{"num_hidden_layers": 24, "hidden_size": 128, "num_attention_heads": 4, "num_key_value_heads": 4, "head_dim": 32, "intermediate_size": 320, "vocab_size": 4096, "hidden_act": "swiglu", "norm": "rmsnorm", "norm_place": "pre", "norm_eps": 1e-05, "positions": "rope", "rope_theta": 10000.0, "rope_fraction": 1.0, "qk_norm": false, "attn_scale": 0.177, "bias": "none", "tie_word_embeddings": false, "parallel_block": false, "init": "uniform", "init_std_qkv": 0.0442, "init_std_o": 0.0442, "init_std_up": 0.0442, "init_std_down": 0.0, "optimizer": "soap_variant", "learning_rate": 0.00702, "beta1": 0.95, "beta2": 0.95, "weight_decay": 0.047, "lr_head": 0.00593, "max_grad_norm": 2.0, "warmup_steps": 200, "schedule": "wsd", "decay_fraction": 0.874, "decay_shape": "pow", "final_lr_fraction": 0.05, "batch_tokens": 32768, "max_seq_len": 256, "doc_mask": false, "z_loss": 1e-05, "train_tokens": 159000000, "max_steps": 4853, "dataset": "wikipedia_en"}
Each number is 50 + 10 x the weight over its row's rms, rounded and kept within 0 to 99. Layers, rows and columns count from 0. The size before them is the row's rms in percent of the matrix's.

# k: layer 13 attention key, 128x128, rms 0.194, rows 124-127, columns 0-127
# q: layer 13 attention query, 128x128, rms 0.185, rows 125-127, columns 0-127
# v: layer 13 attention value, 128x128, rms 0.21, rows 96-119, columns 0-127
# o: layer 13 attention output (transposed), 128x128, rms 0.197, rows 96-118, columns 0-127
k124 120:40 45 50 53 58 45 36 32 61 38 54 40 38 65 45 60 60 54 33 35 56 59 41 41 68 58 54 51 43 45 42 50 60 65 55 43 42 37 58 41 50 34 36 47 50 65 54 52 64 42 55 48 37 47 56 49 41 51 43 42 44 37 55 63 62 64 44 47 52 32 31 53 50 68 66 33 36 48 58 52 56 44 38 53 48 59 65 38 34 52 56 70 54 41 35 55 55 41 43 38 65 55 65 48 65 45 37 59 44 47 41 59 71 49 49 59 49 53 60 64 30 46 62 43 63 55 60 48
q125 135:44 36 55 55 43 71 42 54 51 47 42 62 61 33 39 66 61 62 43 59 41 50 45 55 40 48 18 54 45 60 56 41 50 61 62 52 51 43 45 39 40 60 53 40 60 33 47 39 53 41 44 43 52 60 67 48 46 55 51 40 44 34 62 43 48 52 46 69 48 63 45 59 66 45 37 48 50 66 43 43 45 60 42 37 48 58 52 52 48 36 58 48 50 37 52 34 64 58 49 36 62 47 59 65 57 48 64 59 72 48 43 38 30 34 44 52 53 32 47 63 56 48 61 41 58 33 37 61
k125 134:50 37 53 65 60 65 43 47 40 34 45 54 53 48 34 54 64 60 47 56 32 49 63 53 32 47 50 50 39 64 54 52 57 60 52 63 38 56 43 37 60 53 51 32 68 40 58 39 45 42 58 39 40 45 57 46 54 51 49 42 42 43 54 54 47 39 57 61 48 58 40 68 56 20 49 44 53 54 60 31 36 62 45 39 62 49 56 51 49 45 55 59 44 45 54 29 44 60 55 45 70 27 64 37 47 71 50 36 59 56 56 47 46 51 55 37 53 34 56 36 53 38 41 64 54 41 43 64
q126 125:42 37 68 41 52 43 20 49 55 55 57 59 54 62 55 30 56 55 49 57 62 52 41 41 42 56 80 54 58 56 58 52 41 37 39 53 61 50 61 60 54 55 58 54 68 53 46 40 52 47 58 67 39 24 42 33 50 47 42 47 65 38 40 41 47 28 51 32 62 60 56 45 57 45 47 45 67 37 49 52 39 42 43 47 47 51 50 64 68 72 60 41 50 45 46 52 60 32 48 71 39 49 53 44 54 47 60 62 53 55 52 54 59 39 38 47 41 60 51 46 43 56 46 38 50 53 41 52
k126 124:63 47 72 44 42 63 52 47 58 60 47 49 59 43 50 30 44 52 71 44 52 47 40 37 46 52 65 52 39 67 57 53 48 56 28 46 48 35 57 68 40 47 56 54 53 52 48 51 56 44 65 66 54 47 48 56 49 56 69 47 65 36 32 50 57 41 57 40 50 54 52 38 60 33 59 49 45 40 44 63 52 41 26 48 42 36 65 43 51 37 59 38 49 63 43 45 51 45 37 46 30 52 49 34 45 18 39 56 52 51 47 30 55 54 49 37 47 63 43 44 41 45 49 52 64 61 48 54
q127 134:47 55 48 41 49 41 55 39 56 50 39 54 50 49 40 52 56 34 50 49 60 56 40 38 46 61 31 62 57 43 43 38 58 60 63 66 54 46 42 44 42 56 51 33 55 55 51 44 76 55 59 41 52 47 26 47 41 48 38 44 37 49 58 53 46 36 57 68 50 34 40 55 29 59 43 50 51 40 62 40 33 48 60 69 53 56 35 34 50 52 61 45 34 46 48 52 42 48 62 54 58 24 42 66 50 38 58 45 52 23 56 33 43 52 39 35 47 54 56 25 55 54 49 51 50 46 56 57
k127 140:55 69 47 50 55 51 50 41 53 45 48 68 42 42 44 48 61 43 41 51 70 67 56 58 46 59 48 43 40 34 58 65 50 68 63 49 40 47 46 51 55 64 44 47 52 72 50 54 64 62 40 49 71 52 28 40 39 69 55 40 37 27 49 56 55 53 48 64 60 49 29 55 50 57 48 49 66 44 57 49 38 30 46 52 42 39 29 40 34 52 53 46 45 46 33 54 53 58 42 58 50 26 49 52 49 48 51 45 47 39 58 46 30 52 42 46 49 52 43 33 54 45 53 42 48 52 60 73
v96 106:28 49 49 65 56 35 45 45 48 62 54 39 30 34 75 61 63 64 44 65 51 49 52 23 39 39 48 53 48 56 34 56 40 73 55 57 53 50 47 68 49 43 55 42 59 51 54 61 44 53 48 44 51 61 65 60 55 39 33 52 41 43 37 47 46 49 65 59 71 45 36 40 46 52 64 56 29 44 35 50 47 49 61 48 61 45 52 57 40 54 66 48 36 49 55 51 51 51 57 52 40 67 51 45 32 54 47 63 49 45 46 53 52 53 38 58 49 42 43 43 51 61 54 54 36 73 62 51
o96 095:36 61 58 55 58 53 47 48 44 44 51 61 61 31 49 43 50 45 58 49 58 43 48 46 32 56 59 47 60 44 55 39 52 54 41 53 67 56 51 48 62 51 72 41 71 45 46 52 62 34 34 59 53 29 39 55 55 52 41 56 62 47 51 49 63 55 51 50 62 36 32 50 52 47 46 26 54 71 48 59 61 62 38 72 46 37 51 53 46 44 33 73 60 27 57 65 31 44 45 55 61 47 48 51 51 62 52 48 44 50 52 66 60 46 47 38 34 68 52 59 67 46 47 48 48 42 40 61
v97 107:46 50 43 51 50 57 66 54 52 65 41 42 54 30 39 44 48 37 58 46 82 55 59 55 33 45 40 66 57 42 40 56 54 42 36 43 37 57 40 39 61 26 52 37 42 47 37 31 60 40 59 51 69 43 59 49 57 44 50 35 24 53 64 59 58 43 49 43 43 52 52 62 60 70 53 50 43 79 51 48 56 67 52 51 49 51 43 52 50 50 50 57 38 61 58 63 47 63 34 55 55 65 35 46 54 45 60 63 66 51 42 55 49 59 60 52 51 54 45 59 46 57 48 44 46 40 52 62
o97 097:46 46 50 47 49 37 53 47 39 72 35 56 44 43 31 65 49 47 59 59 57 46 65 44 52 59 51 31 50 72 48 64 47 68 42 52 61 45 66 40 43 45 46 65 58 62 38 43 38 52 46 60 49 40 58 63 55 71 55 44 42 55 37 49 44 30 47 43 51 50 55 33 51 48 57 53 60 46 54 61 48 37 53 46 56 57 51 42 53 50 32 46 39 42 66 53 57 58 58 68 39 45 54 73 24 58 58 49 39 45 48 52 41 47 50 32 48 18 46 49 59 37 41 55 55 45 42 56
v98 097:40 68 54 48 60 35 60 38 45 33 35 64 57 42 60 44 69 50 55 58 58 53 52 56 48 47 51 48 54 45 49 80 39 55 47 31 77 49 34 54 32 36 36 54 47 44 64 51 43 67 61 57 48 54 59 73 65 41 46 51 57 61 65 51 43 49 58 42 35 47 50 59 47 47 57 45 73 47 54 46 44 46 71 24 39 33 65 37 64 46 55 53 58 57 54 55 59 56 40 39 49 51 47 44 33 51 45 45 52 53 43 47 47 51 52 46 38 54 40 38 41 50 57 45 53 58 50 52
o98 094:49 30 53 55 26 50 65 40 40 50 52 54 47 30 58 54 31 33 60 57 58 47 39 29 40 51 47 52 34 35 60 32 54 39 58 52 42 41 55 45 42 36 62 43 33 42 40 57 59 63 41 40 54 57 34 50 57 63 56 37 39 53 56 44 57 51 45 53 55 59 33 32 57 39 40 45 36 47 55 41 45 60 54 44 64 54 40 39 49 60 44 34 49 46 69 41 58 44 43 62 63 40 71 44 65 46 67 64 43 47 42 53 52 38 46 47 47 34 47 56 53 64 45 47 58 47 61 43
v99 114:55 47 31 38 47 75 49 59 56 50 52 60 61 61 54 42 35 59 60 55 53 65 60 55 55 44 40 68 33 59 63 18 53 52 64 58 26 54 48 58 51 52 57 57 59 42 47 36 68 42 60 49 51 33 52 54 36 62 54 39 59 59 56 53 44 47 47 48 49 42 51 45 51 54 28 42 56 46 46 47 48 51 40 36 57 49 64 39 46 43 37 49 42 66 63 52 40 46 45 52 45 42 33 45 63 65 46 50 53 56 62 52 60 43 40 45 42 53 47 59 53 56 35 36 81 38 46 47
o99 109:48 60 43 57 38 43 29 48 49 49 33 56 73 56 41 53 59 59 40 66 45 53 45 44 53 32 45 44 41 45 44 73 59 49 48 49 60 63 53 39 52 56 42 49 45 47 57 52 63 62 44 52 51 55 60 50 47 54 50 30 41 60 20 37 46 49 68 53 51 31 29 61 66 60 31 55 57 48 46 54 52 62 54 53 54 67 57 67 50 39 54 39 63 65 53 44 50 57 49 57 37 41 49 57 45 44 30 45 46 41 62 36 51 53 48 43 74 45 64 49 47 43 36 43 35 52 53 59
v100 094:54 52 66 58 51 38 56 38 55 44 36 39 55 63 56 50 44 46 62 32 58 45 43 51 26 28 50 70 19 47 30 73 44 33 37 52 60 54 49 49 56 48 46 57 47 35 57 64 50 53 41 39 44 37 68 54 34 53 64 51 48 47 53 44 54 38 58 56 50 36 60 40 54 46 50 56 59 42 66 42 42 61 39 63 59 49 47 47 48 35 61 48 72 47 47 63 52 48 58 35 43 63 61 47 55 40 45 52 42 47 45 44 48 51 41 40 41 36 63 47 55 52 60 51 27 42 54 57
o100 093:38 41 48 44 58 50 50 44 46 55 50 31 48 42 47 41 45 66 70 71 45 32 53 52 74 45 47 66 46 47 43 37 52 35 29 48 53 36 55 44 37 43 59 45 60 54 64 47 42 38 52 41 47 45 48 54 44 57 39 65 33 40 54 23 74 52 46 44 45 62 68 48 47 51 49 61 32 54 53 39 65 37 54 29 59 57 46 40 45 46 50 59 54 38 50 45 52 48 60 66 49 49 47 40 64 49 68 58 52 52 62 54 61 63 45 44 34 62 49 57 47 52 49 40 40 48 57 70
v101 097:28 47 68 42 51 40 53 56 39 53 45 63 53 49 51 44 56 54 44 40 52 55 49 70 62 55 53 67 42 56 39 42 57 55 63 50 35 42 54 49 50 55 51 39 51 50 60 35 43 39 44 51 52 34 43 34 53 42 39 46 57 68 49 41 65 67 23 50 53 55 65 21 49 74 49 62 59 52 43 52 54 49 49 47 53 57 40 57 43 53 40 52 44 58 41 48 36 63 56 54 66 58 55 44 69 43 47 67 35 52 45 36 33 44 54 43 47 55 55 37 40 73 62 32 56 47 46 46
o101 097:47 54 59 53 43 59 39 35 58 44 66 59 54 64 38 62 48 46 46 35 38 65 54 60 49 30 56 41 38 42 51 31 46 36 42 64 70 53 54 62 32 56 29 54 50 72 46 58 41 53 55 38 47 56 57 68 36 40 68 50 57 56 56 49 48 42 40 55 51 47 44 64 41 46 61 48 34 64 53 52 42 39 41 63 53 66 71 58 58 34 41 47 53 52 64 34 45 53 66 59 47 52 45 47 45 56 59 36 56 57 43 48 54 44 69 60 24 50 53 50 49 47 49 43 50 58 58 44
v102 094:37 40 52 42 56 75 49 68 53 55 59 53 43 60 49 37 61 54 56 51 41 35 30 58 53 45 56 55 50 50 43 59 72 57 72 61 43 62 57 36 69 33 41 49 49 52 53 53 51 38 77 43 42 36 38 50 59 51 42 63 65 66 44 63 52 34 47 55 37 42 70 58 45 45 44 62 45 46 44 45 61 43 57 46 56 38 52 51 47 59 40 59 49 53 32 66 43 49 48 52 63 52 66 47 47 37 41 50 66 40 46 64 53 57 36 56 45 43 40 70 50 55 44 46 58 47 34 45
o102 092:51 50 53 49 54 36 40 40 45 46 53 61 44 39 47 53 61 55 58 32 30 59 46 52 42 51 49 60 51 52 54 40 60 54 51 55 36 52 49 35 48 51 32 48 52 53 74 40 74 26 52 55 43 44 49 36 45 39 52 20 41 36 42 38 57 32 52 55 64 65 41 44 28 47 53 55 48 45 56 43 68 40 57 75 54 57 46 56 54 70 53 59 43 75 45 52 49 46 59 54 42 30 50 52 50 33 50 43 51 42 43 55 49 50 58 45 41 33 46 43 44 60 39 37 40 50 46 57
v103 113:36 48 59 57 45 50 61 54 49 64 45 55 47 42 48 49 61 52 52 73 39 62 58 52 35 53 47 69 47 64 79 52 69 55 60 48 40 29 63 49 52 38 64 63 54 47 40 73 64 47 65 55 39 70 62 35 45 51 39 49 52 51 48 38 40 55 58 61 58 44 53 60 51 50 52 42 53 55 37 43 54 37 42 37 45 59 31 40 52 64 51 50 39 50 34 66 41 43 57 48 62 38 31 47 56 31 65 47 47 48 58 53 57 41 44 56 47 56 49 48 45 48 41 27 56 42 47 49
o103 105:50 38 70 62 58 54 47 55 32 62 47 52 69 69 49 60 47 43 57 37 54 63 48 64 55 49 59 30 58 49 48 47 45 62 59 44 44 35 52 68 57 58 50 56 40 43 58 55 60 49 43 51 53 62 46 56 49 52 47 37 40 59 44 45 44 50 54 62 39 38 42 51 52 49 51 44 43 54 50 37 83 33 65 75 46 70 58 50 45 49 47 67 47 69 49 47 44 67 35 57 57 37 52 46 59 60 31 39 49 49 39 44 57 47 48 48 62 54 45 41 54 21 48 68 41 52 50 49
v104 114:39 68 49 63 47 46 61 59 38 39 68 51 38 58 57 47 46 44 42 73 51 61 60 65 50 53 53 58 40 62 63 49 41 53 39 54 63 45 49 53 46 52 78 54 69 52 66 58 62 59 55 69 38 49 57 46 48 58 53 56 60 61 48 49 58 45 50 40 53 38 49 59 52 49 41 59 44 62 44 41 54 33 40 56 30 51 62 48 56 56 53 55 63 59 35 61 34 40 33 53 44 50 75 34 67 48 54 43 67 51 29 66 44 56 63 53 50 45 59 36 63 52 55 52 51 44 59 53
o104 112:50 52 51 61 34 60 55 50 45 51 47 42 53 62 65 42 60 45 54 65 26 66 48 63 48 48 61 38 29 32 47 60 46 49 72 56 57 50 34 50 47 53 56 54 45 64 64 62 43 51 40 38 51 56 50 39 44 67 43 50 46 45 44 42 36 62 53 41 36 55 41 47 41 45 36 57 48 48 67 68 73 40 45 74 60 45 50 46 50 58 54 65 37 50 41 53 78 61 59 54 62 43 39 64 44 61 41 60 53 63 63 56 40 51 43 55 49 43 62 48 54 54 46 33 60 43 46 57
v105 099:41 51 56 51 39 60 58 50 45 59 63 51 51 41 39 38 24 68 38 57 49 44 64 46 57 45 39 60 35 43 43 51 53 50 56 42 51 62 48 49 63 38 35 55 47 44 52 65 49 60 56 52 59 54 36 44 44 28 61 62 43 40 32 53 62 57 32 51 43 68 46 49 47 41 42 39 51 66 33 37 52 45 60 37 48 41 53 52 54 36 43 62 34 58 36 50 56 44 46 36 45 37 50 56 52 48 73 55 51 40 47 42 57 41 46 28 36 51 75 64 47 53 47 35 35 52 36 62
o105 101:58 59 44 38 57 56 54 36 61 58 43 65 32 44 62 30 48 43 55 50 79 54 48 40 63 40 53 36 53 50 71 51 60 48 46 57 51 65 43 46 34 33 45 45 45 39 55 53 61 50 49 54 52 51 18 45 37 50 47 50 46 50 45 36 51 44 48 39 32 27 50 54 36 46 51 50 55 51 36 53 66 54 56 47 21 47 44 62 32 47 48 45 42 64 51 52 48 69 57 69 40 44 51 44 37 53 43 45 41 52 31 39 42 53 36 53 46 60 61 43 49 54 55 58 56 41 44 59
v106 110:43 34 54 48 66 64 65 54 56 25 48 45 42 32 41 48 50 47 59 54 57 53 46 51 52 39 45 57 58 54 60 53 45 56 47 56 66 50 42 51 58 32 37 41 45 44 53 69 65 23 37 39 55 56 58 57 51 38 47 40 37 56 64 44 57 41 39 45 31 51 58 45 47 48 46 34 41 53 39 42 72 45 55 39 54 51 64 43 65 42 62 51 60 30 53 49 66 44 72 53 38 61 57 48 40 55 37 67 46 49 67 63 48 43 64 60 42 59 52 57 40 44 57 56 43 57 65 44
o106 103:43 50 48 35 56 58 61 40 60 45 56 36 52 37 19 68 48 53 62 62 40 52 51 30 59 34 43 60 55 60 62 38 52 53 57 34 43 44 58 40 44 46 59 39 49 46 44 50 55 49 49 47 54 53 41 49 47 55 59 51 30 51 56 53 67 57 38 54 59 43 50 39 44 44 50 41 63 44 63 26 46 56 48 64 54 48 43 62 61 61 56 61 45 40 45 53 35 48 45 49 52 40 41 52 60 57 56 40 42 49 74 27 41 31 53 43 49 51 46 30 43 35 42 57 79 43 60 62
v107 105:49 45 40 49 37 53 68 44 50 38 63 46 56 61 54 56 35 44 55 53 52 43 48 39 39 42 57 41 52 43 57 46 55 53 51 50 46 49 51 48 44 53 34 32 53 50 48 34 32 56 28 33 53 50 50 47 56 47 42 35 62 51 58 72 36 42 64 39 46 57 38 44 31 36 46 43 31 34 53 66 56 72 67 61 57 38 66 45 36 51 62 51 59 54 57 56 53 40 51 67 47 54 50 47 35 62 30 62 66 56 52 54 54 77 63 53 56 57 44 44 56 53 55 61 52 63 41 42
o107 099:43 52 68 37 68 53 61 47 68 49 47 67 49 35 31 43 48 64 56 52 48 48 38 43 39 63 45 74 32 62 48 56 47 59 60 48 70 53 50 47 63 47 50 46 51 58 35 49 64 53 42 41 36 49 48 48 48 19 61 50 47 51 55 49 53 55 42 52 56 49 59 51 48 52 40 73 60 47 68 54 40 68 69 59 60 45 34 35 61 60 51 52 60 40 46 63 53 38 58 43 40 47 73 47 62 54 36 43 57 48 45 60 50 54 53 50 60 45 38 61 63 46 37 47 51 36 49 45
v108 090:61 63 39 38 56 30 55 52 67 55 51 57 53 38 49 53 62 66 35 28 51 44 44 40 30 47 51 45 45 58 54 34 60 41 44 40 47 41 57 55 48 49 49 49 50 26 45 39 49 42 60 36 63 69 48 35 33 51 62 41 59 46 49 52 42 48 54 60 26 63 60 55 48 52 43 65 40 57 34 51 65 53 35 51 50 40 57 42 53 41 63 46 45 52 51 59 47 53 58 50 46 34 30 45 51 42 58 34 52 49 52 66 23 48 46 34 65 31 45 45 58 48 47 49 35 45 51 52
o108 093:58 67 49 82 57 53 46 32 55 50 43 50 55 55 55 58 57 40 44 42 50 39 63 58 70 41 54 43 45 57 38 60 42 35 53 32 34 48 48 53 62 38 45 61 54 49 53 54 48 45 51 49 55 32 71 63 64 46 52 50 56 55 30 59 48 57 43 45 59 43 56 32 51 43 51 52 47 41 51 63 77 58 46 53 47 62 35 41 32 53 55 68 58 50 44 50 52 35 47 60 51 44 68 52 43 50 53 48 58 57 37 38 52 49 55 27 60 58 45 79 30 50 51 58 47 56 45 46
v109 118:45 56 43 56 58 55 52 29 38 56 44 63 54 47 57 48 48 46 44 51 47 48 62 35 32 59 63 47 54 56 51 41 56 50 37 46 44 60 45 60 55 25 64 52 61 57 70 53 59 50 65 60 50 59 54 33 53 60 44 60 59 63 53 56 37 36 50 53 32 53 34 62 35 27 63 40 59 47 40 51 43 21 54 42 33 58 30 44 39 68 57 44 40 43 44 64 46 48 51 61 52 42 44 57 50 43 55 36 50 50 59 42 53 44 46 52 41 32 61 58 49 63 43 48 67 46 66 43
o109 113:52 51 58 42 47 49 36 63 35 61 36 68 46 41 51 61 57 54 58 34 63 61 42 57 44 59 68 31 48 35 57 58 47 53 62 35 52 44 54 57 47 48 73 51 36 58 65 48 53 64 54 61 40 49 49 45 57 52 66 59 47 64 51 53 42 51 52 49 48 46 44 46 66 45 42 33 44 49 38 76 44 44 55 36 46 55 52 65 45 63 44 42 49 70 42 48 68 42 64 37 47 32 41 51 66 73 37 46 47 53 41 51 60 59 47 31 61 46 51 49 43 44 49 42 47 64 60 69
v110 103:39 50 35 41 56 49 61 54 62 43 54 44 44 62 42 70 45 55 39 66 76 39 25 62 40 37 41 44 56 48 54 29 51 44 49 55 40 44 62 40 48 24 50 43 44 51 58 28 33 47 50 67 59 46 63 52 46 57 55 70 59 48 39 59 56 65 45 44 32 56 49 60 48 54 56 42 49 61 64 49 38 61 53 62 52 56 50 64 45 45 56 43 57 74 55 38 45 56 51 67 63 63 53 55 52 39 48 62 45 56 61 37 49 61 60 53 59 42 43 46 62 37 51 47 49 50 52 60
o110 097:33 45 72 44 27 35 40 52 60 58 56 48 49 50 60 62 42 45 43 56 34 63 67 36 53 55 50 44 54 67 56 68 54 58 56 29 60 58 27 52 47 47 38 52 47 53 40 37 42 46 57 41 50 52 71 47 77 47 41 51 42 55 57 44 36 52 56 33 64 52 62 64 41 44 53 41 61 52 52 44 24 63 59 48 49 47 52 39 56 32 58 54 59 55 50 55 63 52 74 63 54 43 47 35 44 47 49 39 56 54 45 60 58 40 49 42 56 39 45 58 46 54 61 43 50 46 46 41
v111 117:39 38 40 39 41 43 41 32 46 48 51 62 50 58 61 40 48 33 64 34 36 47 54 55 44 50 65 41 41 51 60 74 60 38 62 54 55 32 50 64 55 44 58 56 66 56 45 51 66 58 44 41 22 36 52 58 35 45 54 69 38 47 51 50 36 53 50 54 54 36 39 52 51 40 39 39 48 51 43 41 37 40 40 61 50 54 42 31 64 50 46 57 50 51 51 54 50 54 53 65 51 39 59 32 46 61 53 40 53 67 63 51 27 36 40 41 42 56 41 60 46 49 43 55 59 42 44 34
o111 109:58 42 57 50 53 47 40 44 38 45 48 46 58 59 46 41 56 70 45 63 32 50 35 61 55 54 61 40 55 50 23 48 60 55 46 34 42 54 49 59 50 55 50 33 63 72 47 55 64 48 58 61 51 57 46 42 33 50 35 42 64 56 45 67 54 52 59 35 37 57 48 38 49 47 29 41 40 57 55 51 46 50 46 42 42 63 48 69 21 65 43 46 48 58 44 52 57 60 36 27 60 47 57 30 49 52 70 53 52 46 44 45 48 52 36 67 54 56 45 43 52 35 56 48 33 54 47 60
v112 108:38 59 45 54 32 55 53 56 55 39 46 60 65 45 37 33 37 49 44 52 23 58 70 46 45 46 29 61 44 64 51 42 53 59 58 55 47 64 53 48 42 47 53 66 52 52 52 30 45 62 45 59 43 60 57 64 48 74 58 76 34 46 60 52 39 57 57 62 50 44 64 55 56 55 41 50 49 42 37 45 39 32 55 52 48 50 40 59 39 55 56 48 49 49 27 52 60 29 59 56 47 37 54 38 57 43 38 59 28 39 52 62 50 55 35 60 51 50 60 53 50 47 52 49 50 57 33 43
o112 098:46 32 63 61 67 53 49 61 56 66 54 38 33 44 45 57 42 47 36 47 37 46 46 45 50 54 62 46 41 55 43 54 63 48 44 53 53 53 43 54 53 47 53 54 34 46 50 59 62 59 37 58 58 41 49 35 35 60 56 30 45 59 47 52 49 42 58 60 34 53 53 62 46 59 43 65 57 44 63 66 76 46 49 50 37 43 46 57 46 30 37 70 42 54 50 45 46 57 31 39 47 47 30 43 65 44 43 76 70 50 66 62 55 49 72 53 39 43 44 60 46 53 54 56 47 48 50 64
v113 106:60 66 53 46 45 37 43 23 46 65 63 37 64 46 68 43 49 40 27 48 47 62 62 49 63 53 47 38 46 49 59 41 52 49 39 25 54 52 46 33 50 61 50 39 59 54 64 40 53 48 54 42 70 45 51 46 44 60 46 61 49 52 53 61 52 39 55 50 39 52 60 55 51 50 33 41 55 51 36 63 41 37 50 58 68 36 37 52 60 61 56 55 51 51 39 56 51 52 38 69 57 40 48 47 66 57 66 62 40 60 57 56 59 29 50 58 61 49 59 38 69 63 52 48 51 31 59 44
o113 107:49 45 43 55 41 64 54 60 37 57 40 43 45 64 54 38 40 48 56 44 50 55 43 65 59 44 51 49 40 63 48 34 57 39 53 40 66 47 47 40 44 61 69 50 55 75 56 55 47 54 48 83 52 53 60 60 55 43 65 55 61 67 44 68 47 43 52 46 38 53 28 63 64 62 51 52 64 38 46 63 60 62 55 43 33 47 37 34 55 49 38 57 59 53 28 53 62 41 47 48 45 28 62 44 41 60 43 49 56 62 39 43 55 55 47 59 57 38 64 47 56 69 52 46 45 43 49 45
v114 101:33 46 43 50 50 55 53 39 58 56 42 60 35 33 49 70 34 41 48 53 43 58 51 49 48 50 62 61 54 44 30 58 73 56 50 77 52 56 43 49 51 60 67 46 58 46 41 43 50 52 65 51 36 54 50 39 65 32 29 72 39 42 55 28 43 59 39 62 47 40 50 57 48 38 49 54 59 53 41 47 36 48 53 55 66 42 62 37 42 54 41 53 41 65 51 40 50 63 52 50 66 46 62 43 31 36 38 52 42 32 55 55 52 54 64 62 52 55 59 49 57 44 61 49 41 54 51 34
o114 105:57 38 59 47 46 35 18 53 64 42 58 48 44 60 45 43 50 38 63 54 39 56 49 57 43 53 62 54 59 46 58 45 48 73 38 59 54 48 46 63 39 46 47 35 55 53 47 59 39 52 64 56 53 33 36 57 53 29 57 41 46 49 43 36 37 43 61 45 53 47 54 58 71 61 64 36 47 60 55 59 61 56 36 79 40 47 50 50 45 63 36 49 45 55 56 37 56 44 45 44 46 54 47 41 76 62 62 68 37 49 46 59 45 62 40 45 47 42 44 45 51 41 44 56 69 40 56 42
v115 101:56 54 38 49 61 46 55 51 44 44 64 59 46 61 48 49 46 46 45 38 62 50 38 48 30 56 41 62 51 46 47 48 32 44 45 47 60 55 39 58 58 54 52 40 65 51 54 50 62 40 47 45 21 60 53 50 50 48 45 61 61 57 54 68 59 63 70 47 68 48 49 21 56 58 49 41 43 66 39 31 55 54 65 60 71 42 53 62 42 51 65 64 61 50 54 30 41 49 38 40 33 53 40 39 61 60 51 51 43 44 56 44 34 72 65 53 41 35 41 39 38 48 51 55 57 49 47 53
o115 099:49 44 39 49 44 41 42 30 54 38 49 59 63 42 49 46 44 46 43 63 37 46 51 60 46 44 37 56 62 41 54 78 62 49 20 49 71 55 67 46 46 51 55 44 39 65 50 37 58 51 48 44 32 47 49 47 40 76 39 66 47 52 48 53 48 53 47 43 64 34 45 44 32 40 37 38 49 30 64 60 41 51 55 61 63 50 52 48 54 46 51 45 40 28 43 47 42 42 50 59 46 54 59 49 43 45 67 43 59 57 57 54 39 41 55 65 53 64 33 62 51 48 54 39 66 65 44 53
v116 107:53 48 44 48 47 54 46 47 53 47 49 57 68 53 41 54 52 61 52 69 56 46 51 52 33 70 41 58 25 53 57 55 53 38 41 39 43 60 56 46 36 51 40 48 52 64 50 53 49 28 56 63 60 46 31 58 53 58 39 61 34 71 64 54 33 41 56 65 60 55 59 53 39 58 43 54 72 64 30 51 33 41 46 63 57 60 43 42 35 54 57 48 38 51 47 46 45 44 60 69 62 49 40 44 55 50 71 38 32 45 50 59 45 35 42 57 35 50 39 58 56 42 53 39 65 52 47 52
o116 109:56 51 68 81 41 47 21 53 42 53 50 57 60 59 51 71 39 55 63 57 65 56 63 77 59 44 48 39 47 45 46 40 60 56 51 36 65 58 56 46 42 52 46 54 46 45 56 49 55 54 40 60 26 38 54 44 53 63 62 35 55 70 41 57 44 34 68 56 56 56 59 56 40 53 48 55 62 49 42 66 41 41 41 25 44 41 49 50 59 53 53 61 63 51 43 53 50 56 33 42 51 54 54 44 58 53 41 50 53 66 59 52 41 48 60 49 54 38 59 40 51 42 55 62 42 38 52 48
v117 101:31 37 50 61 46 71 30 60 56 43 61 58 52 60 49 54 53 58 38 46 42 52 63 53 59 34 49 64 56 66 52 45 63 59 35 74 32 48 42 65 67 31 45 39 49 50 50 66 47 50 52 53 48 51 65 63 42 60 43 49 53 54 56 37 26 49 48 57 58 52 51 49 48 51 50 47 67 37 33 53 58 52 63 52 61 43 56 46 61 57 46 46 60 54 62 60 37 51 49 40 37 39 58 63 65 58 46 58 36 72 60 66 37 47 61 60 48 52 43 56 46 34 51 63 39 42 45 48
o117 105:33 61 56 66 57 41 46 58 40 54 41 41 37 38 35 61 61 47 56 79 33 44 51 47 61 49 37 45 57 53 51 48 40 39 53 41 61 62 57 59 49 66 33 59 49 37 45 38 49 48 42 56 59 53 47 54 46 51 46 36 47 51 58 54 49 53 62 75 42 35 58 54 52 60 44 50 52 60 46 73 53 59 62 79 45 52 42 41 40 58 71 47 42 64 51 44 34 28 58 49 75 41 45 50 53 51 58 62 51 47 50 49 52 54 47 57 56 45 48 25 58 51 42 39 56 63 54 57
v118 102:67 45 62 57 34 39 53 48 63 42 40 48 44 64 59 46 53 45 41 35 69 44 36 45 58 48 40 67 74 55 32 46 63 50 63 57 41 43 44 41 46 67 44 57 52 61 55 46 54 46 47 65 44 38 53 34 40 63 73 53 61 59 38 53 49 67 53 65 52 50 52 48 39 44 49 55 38 44 48 46 49 57 46 47 67 34 64 46 51 58 51 48 59 43 68 43 54 46 60 57 45 63 37 35 61 49 40 60 36 58 41 39 54 56 58 32 74 62 41 42 54 44 44 51 54 39 35 37
o118 098:47 57 25 48 50 51 42 48 58 47 54 30 62 56 56 45 42 59 36 51 45 34 57 66 38 47 47 53 50 53 39 67 49 42 53 53 43 65 46 60 63 50 52 31 42 54 24 46 66 43 67 38 45 43 51 44 56 49 73 56 49 46 56 43 55 35 61 67 34 29 65 57 36 52 61 49 51 41 51 34 34 62 55 54 52 47 55 51 44 29 43 59 59 58 54 30 62 35 61 53 57 55 55 54 40 54 53 46 38 40 59 60 35 56 61 57 56 58 59 54 59 58 41 31 47 53 51 41
v119 103:52 39 48 49 31 31 48 63 55 48 33 41 63 59 66 48 57 34 46 56 77 66 47 58 56 55 53 48 68 39 49 41 64 49 64 66 59 44 47 36 59 53 62 62 43 63 49 60 34 45 64 60 67 48 44 46 46 49 35 43 40 46 64 64 49 43 49 52 45 77 73 45 42 55 49 47 48 61 60 67 48 42 51 52 56 62 59 60 48 53 46 50 39 69 68 54 41 51 39 56 46 42 47 52 51 52 60 58 59 57 36 59 64 64 44 41 53 48 46 61 64 38 43 53 53 38 58 59